Each number is 128 + 24 x the weight over its row's rms, rounded and kept within 0 to 255. Layers, rows and columns count from 0. The size above them is the row's rms in percent of the matrix's.

# layer 5 MLP down (transposed), 2048x512, rms 0.0609, rows 2009-2047, columns 64-127
size [ 95  99  92  95  91 109  96 100  90 101  95 104 103  94  96  82 103 106  92 119  97 105 101  92  94  98  94 103  92 104  87  96 105  93 106  96  91  85  97]
[[ 91 123 138  95 148 165 100 141 135 106 139 144 126  99 119 118 137 145 115 107 125 129 123 153 154 162 120 132 101 121 137 135 156 118 112 116 149 121  81 108 146 114 102 126 140  81  96 111 137 125 135 117 154 132 116 133 143 137 115 140 115 102 139 142]
 [117 121 144 148 109 140 159  99 127 112 149 116 105 170 137 159 107 109 113 137 159 121 174 108 123 162 158 116 140 119 106 149 156 161 150 144 123 165 104 126 153 102  97 136 150 128 100 181 127 161 126 108 134  92  67 105 137 106 128 168 131 136 160 130]
 [167 149 111 125 136  85 108 165 126 163 145 111 162 107 163 117 162 102 108 139 125 125  97 140 150  94 128 122 134 101 109 133 122 169 127 129 143 157 139 152 146 164 163 130 122 128 125 121 113 118 107 178 103 145 120 132 117  86 143 127 131 152 111  82]
 [104 105 118 127 138 120 145 137 189 149 142 145 107 146 160 127  87 117 116 141  96 146 108 103 105 118 133 126  92 172 165 102 132 124 115 132 147 113 155 153 153  76 136 122 105 132 121 150 100  92 138 148 112 126  97 151 140 120 154 145 140 117 107 168]
 [169 145 130 152 133 185 142 130 125 125 121 115 147 131 117 126 141  86 126 174  96 164 102 153 149 138 113 133 166 114 112 141 137 107 123  94 114 109 127 144 101 155 116 127  97 162 150 136 175 135 115 111 143 164 109 168 179 174  80 129 155 150 159  96]
 [106 110 125 119 173 140 130 126  84  99 121 150 147 120 146 111 101 116 178 135 148  94 125 108 178 125 153 122 141 100 146 166 121 139 132 143 151 127 159 122 108 111 112 140 117 124 127  79 125 182 120 116  98 137 133 156 157 131 139  97 131 144 147 129]
 [169 146 122 153 107 132  86 137 146 106 111 114 105 154  63 121 110 105 128 123 139  97 124 119 123 127 109 126 100  86 110 199  87 127 135 141 109 120 107 125 139 111 109  97 165 123 119 142 125 110 117 127 105 110 116 128 176  94 140 142 110 116 116  98]
 [126  97 109 108 147 150 118 141  81 118 151 149 148 109 134 140 142 134 157 166  96 159 147 173 138  93 103  98 120 122 130 123 131  93 143 130 162  87 103 153  97 128 135 175 124 102 174 154 145 103 102 130 112 168 140 120 140 146  80 115 109 137  96 128]
 [153 161 101 117  79 113  97 142 113 125 120 157 117 103 111  96 166  90 125 118 111 129 102 148 124 109 127 117 141 134 111 159 135 124 142 145 120 143 116 132 135 107 119 127  94 160 145 101 102 170 127 128 108 137 135 140  91 118  90 132 159 159 173 112]
 [ 80 168 150  99 138 106 115 136 121 116 139  93 100 138 112 126 146 120 122 143 145 148 151 125 121 117 156 134 138 137 106 112 155 170 103 116 132 128 122  69  95 142 152 155 135 113 118 154 122 118 120 103 106 124 127 133 118  80  79 140 172 168  91 150]
 [138  91 129 103 141 100 141  84 126 172 154 101 130 122 108 125 141 114 130 131 153 127  85 121 104 114 130  90 146 133 104 162 120 151 156 141 123 121  90 162 142 139 119 149 115 128  90  97 155 124 164 116  89 159 111 148 127 129 125 125 125 126 161 100]
 [110 168  87 136 143 128 107 136 140  89 113 164 146 169 143 140 141 117 110 124 147 117  74 157 105 102 118 175 133 107 112  96  69 127 131 125 151  95 146 138 145 100 122 116 102 129 175 147  91 167 143 141  85 142 117 142 108 114 106 125 124 160 121 172]
 [156 118 166 131 194  89 111 146 112  60 161 153 132 106 132 108 124 142 119 124 168  94 152 162 127 133 127 109 136 172 152 120 135 100 122 147 114 130 143 113 111 124 127  78 126 140 141 132 134 138 138 136 129 123 141 111 115 132 115 125 122 145 122 165]
 [ 94 147 177 178 131 174 151 123 100  71  99 136 134 159 107 118 160 129 143 136  83 155 134 126  86 141 151 164 133 132 108 109 130 102 138 155 137 112 120 110  78 120 159  98 142  84 132  94 124 161 161 161 105 109 157 132 112 152 147 110 132 117 154 104]
 [148 117 138  94 101 133 142 171 127 126 150 103 132 104 163 136 122 150 103  92 120 100 111 109 101 129 116 135 146 123 155 140 113  83 140 102 137 127 118 105  86 116 129  97 123 124  93 133 150 162 176 148 116 143 147 139 115 106 127 118  99 145 147 172]
 [134 142 124 169 118 129 126 100 124 102 151 128 118 107 140 107 103 135 105 101 146 124 148  99 143 143 107  91  96 102 174 108 134 121 114 108 108 116 172 119 108 142 140 109 167 131 151 129 178 127 104  78 151 107 149  97 121 131 124 172 158 146 132 119]
 [153 132  92 122 138 109 140 126 109 154 163 126 175 151 101 121 143 168 116 180 145 121 156 127 165 115 111 166 118 109 122 149 165 132  97 110 135 115 109 124 188 127 115 117 109  99  93 127 136 156 170 102 159 116 145 136 153 121 111 154 156 111 155 162]
 [154 122 152  57 101 154 180 122 144  84  65 111 164 129 124 107 158 134 151 109 154 144 113 119 104 140 120 152  73 135 135 141 117 108 123 127 104  82 139  99 140 136 134 103 119 121 135 108 103 141 152 132 127 174 138 143 123  99 152 147 154 149 123  86]
 [126 126 116 132 113  82 120 116 145 144 146 126 134 118 140 137 126 116 146 133 103  94 111 164 111 123 131 130 115 107 128 154 176 152 133  88 110 123 118 148 116 124 114 145 108 156 148 171 104 127 129 192 158 132 110 161 126 169 166  96 117  88 127 101]
 [ 69 138 113 127 113  75 143 142  83  95 119 124 142 146 193 140 101 106 170 118  87 121 102 141 120 117 146  91 133 122 146 148 114 151 164 132 116 103  34 122 108 100 142 113 171 145 101 113 150 128 134 136 119 149 138 128 138 149 137 114 149 149 127  92]
 [124 131 145 136 101 164 158 123 108 182 163 160 143 149 143 154  85 131 173 101  66 126 103 130 129  83 108 133 165 131 166 144 131 148 164 127 164 142 169  76 133 163 169 144 134 123 138 176 163  96 157 110 153 127 154 127 155 128 122 113 186 153  83 107]
 [159 147 126 135 169 131 120 101 133 120 116 120 170  88 158  94 120 130 105 104 164 144  96 162  95 118 113 147 142 122 110 128 103 158 142 125  94 117 102 133 105 143 168 145 129 143 189 159 116 121  97 139 129 110 155 162 139  88 129  76 133 152 136 127]
 [124 134 167 103  98 124 115 151 120 137 170 134 134 158 151 145 121 114 144 125 147 121 161  78 102 138 143  95 102 122  78 116 149 146 188 127 108 131 112  89 130 123 127 166 134 104 109 121 133 100 126 114 128 120 153 109 145 151 143  84  91 145 177 161]
 [108 118 128 147 116 105 145 139 125 145 117 100 161 126  81 103 136 109 121 138 126 139 111 154 120 152 145 166 157 123 167 121  94 124 148 129 153 114 122 144 114 158 188 120 139  81 126  88 164 117 136 161  82 125 116 110 163 147  93 135 120 114 135 111]
 [126 111 131  78 110 128  88 129 119 134 106 151 120 145 183 152 107 120  78 153 174  88 121 136 120 118 133 108 153 107 134 111 166 138  94 115  96  90  86 110 132  97 123 140 151 105 118  90 138 123 174  76 119 101 149 158 185 123 111  84 158 178 121  88]
 [117 124 103 104 104 139 121  97  87 115 108 151 127 129 161 118 154 138 107 170 102 125 111 134 143 117 137 137 105 141 107 146 143 177 119 150  90  86 164  98 141 116 131 181  96 125 131 131 148 140 118  94 132 117 146 158 138  96 136 126  98 112 118 144]
 [162 123 147 107 148 142 123 115 142 166 106 164 142 117 121 147 122 139 149 105 145 116 142 161 119 169 136 122 150 119 122 130 108 163 126 149 137 110 113 161 113 145 148 146 121 112 167 115 127 134 146  83 136 143 166 145 118  91 127 175 117 177 125 145]
 [ 98 109  80 119 135 137 158  85 126 160 138 126 115 117 141 125  99 136  92  80 152 108 117 138 159 119 113 111 124 126 124 101 180 141 158 100 119 128 136 134  95  98 150  99 144 179 118 100 149 203 134 148 149  90 142 141 119 142 117 124 114  94 110 146]
 [110 114 121 126 158  92 119 167 137  88 128 137 141 118 117 113 121 137 104 156 120 136 182 102 162 125 125 148  93  92 182 142 116 100 137  94 111  93 119 108 138 128 117 135 140 121 135  98 152 106 105 128 105 152 130 122 176 127 124  99 136 130 158 117]
 [ 99  65 121 145 121 106 109 121 138 169  95 130 120 126 149 152 143 100 141 168 129 162 138 119 115 173 119 108 175 111 146 135 128 152 158 132 110 162 144 131 136 105 115 163 143 120 114  65 135 134 131  86 154 158 155 130 140 128 149  79 137 122 142 161]
 [118  68 132 207 100 124 158 151 126 110 140 122 115 101 146  86 126 139 139 130 108 107 150 155 138 175 103 107 138 108 138  98 155 126 120 156 106  79  97 123 144 153 120 134 126 106 164 123 165 146  74 119 123 141 166 125 140 171 137 107 133 153 117 103]
 [113 127 132 169 170 122  86 152 134 164  92 131  99 150 134 128 157 147 140 169 147 122 119 135 133 167  92 119 130 115 134 111 138 108 144 119 114 139 131 119 103 129 130 167 121 135  88 126 121 112 136 140 182  93  98 145  96 127 128 106 112 140  84 131]
 [ 85 128 168 116  83 147  93 117 128 178 157 118 159 103 114 133 127 132  88 118  73  96 115 133 146 124 119 122  95 161 157 136 143 128  85 147 155 189 101 112 174 121 134 153 156 176 106 156  94 127 110 151 158 108  96 137 105 134 164 109 163 132 143 144]
 [146 140 129 159 166 138 121 116 115 126 103 150 128 129 160 174 123 175 129 139  89 160 140  89 110 106 133  92 115 118 102 108 144 155 103 136 113 110 142 118 129 156 129 145 102 138 101  86 119 137 159 122 153  87 161 147 128 110 155 141 114 125 125 116]
 [132 137 118 164 100 132 129  85 113 135 120 141 148 139 135 127 128 170 144 133 111 124 115 144 164 112 153 119 154 154 105 107 135 105 130 131 124 118 111 137 127 135  97 122 149 137  86 154 128 184 120  82 166 154 148 161 153 137  94 108 122 171 122 159]
 [105  98  86 136 120  88  93 143 151 124 133 123 125 103 104 137 104  80 163 111 118 122 119  95 169 104 144 117 127 120 151 152 155 118 140 117 155 131 114 156 166 150 154  80 134 205 114 116  90 148 135 149 137 147 144 122  96 127 131 116 137 170 146 104]
 [ 99 142  85 114  84 154 101 130 115  99 136 115 122  97  97 120 181 157 117 133 108 154 101 108 126 132 123 110 130 113 115 124 141 123 130 110 207 143 100 117  94 155 125 167  82 124 140 122  83  83 152 133 143 126 149 107 150 122 133 158 116 177  86 148]
 [ 89 114 174 123 127 131 114 149 106 138 116 115 102 112 124 105 132 142 116 105 105  66 128 124 131 121 146 107  99 165 121 146 135 126 163 116 123 120 128 114 184 165 120  88 124 125 166 125 127 119 139 116 123 132 120 141 132  99 157 131 183  96 119  78]
 [113 131 100 127 150 158 110 120 161 122 154 121 166 136 111  57 138 149 155 127 141 107 169 127 125 152 110 119 109 127  94 128 141 138 163 106 143  99 147 168  93 159 184 113 105 128 160 150 152 109 116 127 139 101 135 121 151 106 132 130 132 108  83 131]]
# layer 5 MLP up, 2048x512, rms 0.111, rows 2010-2047, columns 64-127
size [ 99  94 101  94 109  99 100  96  91 101  98 102  99 103  99 104 102  98 111 103  98 100  94  97  98 101 105  96 108  96 100 104  98 102 104  99  99 101]
[[102 141 145 125 138 111 142 145 126 164 114 136 163 115 103 154 111 106 153 109  88 131 130 107 148 126 105 143 113 121 101 107 151 138 124 106 108 162 130 152  93  93 111  99 102  93 119 130 126 134 109 160 159 127  71 130 101 154  94 120 127 129 105  85]
 [ 69 127 126 113 147 106 162 127 186 118 119 141 112 115 127 141 154 107 156 140 121 132 114 126  89 130 130 149 114 147  69 127 138 103 124 162 122 112 149 131  80 144 163  92 131 140  89 110 130  96 127 114 143 137 153 152 146 135 108 153 145 134 110 149]
 [167 143 113 190 119  81 104 137 135 150 115  93 143 112 127 116 153 126 129 145 131  93 138 149 185 159 124 153 171 124 136 122 140 152 143 153  98  96  78 146 110 138  98 112 124 142 146 125 128 125 105 131 156 119 153 113 155 153 120 127 113 155 171 127]
 [ 98 164 160 131 125 117 146  80 158 160 168 101 124 121 149 159 141 113 149 105 155 111 151  77 132  96 146 135 119 142  96  69 107 133 150 175 118 142 129 121 120 157 165 132 146  71  82 119 115 157 146 118 122 104 117 153 158 103 160 135 149 158 112 108]
 [122 145  82  77 139 137 177 136 115 131 142 103 135 131 131 116 124 136 128 139 161 124 151 111 161 163 144 163 111 101 142 140 137 163 134 125 165 148 101 122 121 180  88 126 119  96 160 124 121 128 114 138  95 129  95 150 120 132 137 108 116 144 164  85]
 [138 133 158  93 121 145 108 113 148 143 151 139 140 120  68 170  99 102 102 145  92  67  82  85 147 162 131 116 134 115 143 150  69 125 131 126 110 111 136 128 102 109  90 104 117 170 107 117 110 145 105 126 130  88 144 151 136 122 133 124 140 119 141 107]
 [127 109 156  84 116 131 155 148 124 174 123 147 111 142 115 163 120 112 182 122 152 119 125 153 106 112 171 155 118 146 158  94 129 176 133 135  98 118 102  91 114 131 108 165 122 100 160 144  93 183 127 119 102 119 123 103 135 117 133  87 141 101 168 129]
 [ 95 107 127 132 151 124 146 136 160 134 134 134 125 132 148 154 121 116 112 117 135 150 139 110 140 171 115 129 118  71 124 157 107 128 102 119 107 100 197 143 108 109 174 149 140 118 108 181 138 132 104 106 147 113 141 167 145 112 109  95 130 107  84 172]
 [113 141  94 148 165 104 154 144 141 110 125 109 149 115 140 115 121 159 123 123 152  78 156 141 136 153 117 167 168  86  88 152 143 109 126 128 136 100 140 140 166 170  82 141 129 142 119 144  92 107 109 137 117 130  97 113  92 122 139 110  94  97 126 126]
 [102 158  82 119 120 145 121 159  95  94 145 146 109 104 115 136 166 124  82 147 117 127 123  89 112 124 126 149 109 141 140 176 134 119 140 127 146 139 112 142 149 109 102 111 116 138 136 114 150 150 158  96 102 116 124 170 108  96  99 126 122 148 125 143]
 [147 141 111 114 147 146 132 158 148 154 142 129 107 145 108 140 167 182 128 133 138  99 114 116 138 104 155  95 129 143 123 133  71 160 133 139 156 151 148 109 115 119 135 144 137 131 142 175 139 123 139 148 109 141 129 141 119 108 133 114 145 122 152  94]
 [113 140 126 147  83 118 183  72 143 127 117 100  96 119 139 136 105 149 132 167 124 140  88 108  87 127 153 163 103 101 106 201 139 124 146 120 108 123 125 127 155 109 156 129 146 115 123 130 124 178 113 136 103 159 125 137  77 143 133 124 114 144 112 161]
 [113 150 129 114 116  81  96 123  91 164 142 125 141 141 151 115 139 164 165 167 112 128 117 139 111 139 126 155 154 135 141 149 100 135  87 137 105 154 122 135 106 174  88  96 151 114 165 116 145 161 152 152 130 128 102 149 119 130 146 173 127 102 117 147]
 [102 124 151 153 141 104 151 107 106 134 143 126 103 126 117  85 137 114 139  96 131 119  92 135 149 116 118 175 114 143 158 108 102 142 123 120 142  63 119  70 115 175 132 119 127 122  92 164 123 128 139 167 146 142 136 106 148 118  81 147 118  99 131 127]
 [ 93 144 156 157 159 115 151 168 127 151 123 134  92 131 121 101 143 108 111 123 138 165 182 159 149 126  95 166 169 123 130 177  88 148 139 148 126 161  91 101 152 129 158 139  95  71 120  84 195 142 136 129 160 114 140 128 131 155 146 110 135 157 151 152]
 [108  78 126 118 149 120 127 143 124 133 103 117 104  94 141 104 145 101 113 127 121  99 114 122  95 130 126 121 108 119 184 132 145 131 142 128 107 124 127 126 156  96 117 145 131 114 129  91 132  93 137 160 160 140 119 156 164 121  98 133 109 122 113 109]
 [109 125 128 162 103 149 159 135 118 118 172  88 130 139 115 111 104 146 113 122  90 161 131 141 127 117  63  78 123  73 163 101 163 121 116 180 100 119 107  86 137 128 147 101 155 117 131 145 125 128 160 108 123 116 141 140 120 143 130 121 142 113 131 147]
 [142 150  84 147 135 140 159 109 149 135 109 126 137 114 116 105 126  93 146  94 133 134 155 148 152 108 163 118 107  90  88 150 112 118 156 136  93 154 155 113 168  81 101 158 124  92 120 119 108 152  96  95 134  56 177 196 206 118 116 119 173 108 117 137]
 [116 137 109 152 109 102 157  88 136 154 101 125 138 132 160 124 163 104 143 135  76 166 107 149 111 126 160 110 153  92 184 119 113  79 146  61 110 101 122 158 132 127 111 132 116 136 112 119 103 124 108 137 130 119 137 147 110 159 126 141 151 140 134 108]
 [161 117 108 109 123 147 131 125  93 121 156 152 125 111 133 129  96 138 127  75 138  81 170 114  76 120 133 119 114 133 151 101  97 186 155 165 140 154  94 140 124  96 130 116 157 135 113 125 161 140 135 113 113 167 120 134 148 153 139  84 120 128 106 131]
 [ 47 154 139  84 113 112  93 126 170 121 126 126 118 115 146 114 104 157 119 132 140 136 186 107 123  77 114 137 135 131 151  93  96 147 147 131 105 122 153 200 140 159 136 177  72  94 141  75 112  82 130 127 150 148 123 106 104 164 163 115 168 175 106  83]
 [106 162  94 108 124 137 159 108 142 149 112  93 114  74 115 142 171 158 144 112 139 120  77 115 143 122  91 151 142 145 154  96 111 139 110 133 107 153 110 172 159 116 104 144 107 133 175 143 143 153  72 114 136 103 121 119  91 132 123 116 187 152 150 101]
 [126 146 161 154 112 130 105  82 176  90 148 163 124 133 106 112 103  92 200 148 135 121 171 142 123 130 161 146 121 135  84  82 153 167 146 115  71 117 117 123 100  97 159 169 109 104 110 139 136 125 147 115 112 121 147 128 137 133 146 113 106 156 154 130]
 [132 120 131 107 140 166 148 158 134 104  98 109 146 144 135 100 118 125 133 136 147 154 169 114  89 167 149 128 123 143 151 157  83 131 132 152 130 170 154 124 145 136 113 141 101 110 168 134 106 107 120 141 101 152 148 134 159 117 113 129 150 147 112  83]
 [119 146 147 165 160  95 159 100 141 113 143 127 156 150 101 166 157 133 153 135 152 115 139 148 144 107 108 112 122 107 140 137 152 144 139 115 140 123 122 148 107 159 117 150 113 129 162 129 125  92 138 130 133 145  90 121 113 152 141 132 146 131 155 139]
 [ 91  72  97 148 121 115 107 112 128 132 154 167 110 168 165 115 125 121 142 101 153 100 151 127 133 131 117 117 111 145 158 126 144  93 124 128 137  86 146  61  98 105 118 135 144 140 110 117 141 166 105 134 134 140 117 109 112 118 117 108 134 111 142 137]
 [139 120 147 174 105 131 157 139 117 126 120  95 116 102  89 150 171  83  87 127 142 134 124  80 119 135 152 149  86 133  96  92  98 123 141 108 111 133  96 109 113 140 138 142 120 120 165 125 137 139 143 160 131 159 154 104 113 160 141 164 133 123 153  99]
 [144 128 147 123 140 136 112 119 146 118 131 135  78 142 130 132 122 136 130  79 147 155 122 162 106 161 158 147 114 127 117 146 158 168 122 126 133 126 149 147 136 147 126 133 103 157 173 151  97  83 164 112 174 144 125 120 139 144 123 132  92 136 145 142]
 [187 181 141 137  97 121 140 126 143  93 119 131  98 154 133 147 154  87 119  95  73 112 110 162 110  92 151 107 139 115 147 138 125 103 156 142 116 122 104 109  98  99 128 121 117 155  91 118 146 102 122 151 173  92 116 123 125 109 110 131 152 138  79  92]
 [140 144 166 162 131 136 126 123 115 157 122 125 136 162 124 154 112 152 143 105 139 143 124 147 142 116 105 112 110 111 136 139 130  86  79 128 114 131 131 148  88 156 116 125 151 108 158 133 154 121 180 122 103 112 114 186 105 130 178  91 145 144 131 145]
 [132 118  74 108 151 118 149 105 135 116 149  94 156  96 105 142 125 116 104 152 110 111 116 154  74  89 155 156 147 119 111 168 147 159 128  88 146 126 132  86 115 145 120 147 161 124 142  83 126 139 147 145 110 137 127 152 138 110 142 122 133 104 110 132]
 [126 113 113 135 125 134 162 133  99 118 112 124 118 131 100 116 122 124 104 160 165 155 134 131  98 139 103 116  85 141  81 109 121  96 162 107 111  85 182 123 127 155 152 139 132 120 130 171 122 138 144  86 130 125 133 135 128 154 122 142 174 119 121  95]
 [164  94 155 102 156 119 120 125 139 117 163 118  98 140  78 120 113  97 117 109 163 126 126 116 131 106 156 158  86 135 142 125  97  92 154 140 116 169  92  98 141 117 141 113 149 157 124 131 163 155  97 127  88 169 107  90 111 107  81 101 106 142 137 138]
 [124 143 127 136 111 127 166 124 112 157 113 112 140 154 161 135 136 150 111 143 155 111  91 141 112 131 116 119 106  74  91 100 140 108 141 114 163 119 106 107 128 106 114 147 111 173 134  85 121 106 142 128 138 129 127 155 146  76  66 115 143 164 166 157]
 [165 115 119 135 116 119 116  75 164 170 167 122 126 137 161 131  88 139  84 130 121 111 133 153 138 139 125 151 131 108 138 150 125 148 130 127 136 124 151 103 117 118  96 160 158 121 131 128 106 158 140 155 106 157 149 143 120  93  95 148 121 132 137 120]
 [ 91 147 129 113 111  92 103 146 147  99 157 100 129 137 167 189 142 145 171 136  83  99 126 104 148 167 142  88 175 131 127 109  92 120 102 145 108 117 103 118 117 150  73 151 128 109 128 137 128 167 135 163 121 123 100  93  97 156 133 140 166 106 128  70]
 [153 140 105 154 135 111 130 132 167 114 147 142 100 162 135 147 120 118 122 119  79 134 116 128 103 146 112 133 136  91 145 133 140 120 121 120 120 106 135 120 117 120  98 170 124 132 146 139 169  98 175 128 132 133 116 127 132 106 118 106  96 138 130 164]
 [137 122 103 154  93 135 126 146 137  86 120 139  95 106 172 144 169 145 114 118 105 135  91 161 148 115 147 100 119 117 135 129 123 131 109 139 138 112 104 102 143 104 118 145 170 126 127 102 104 160 112 108  75 118 142 137 143 132 118 160 175 118  83 100]]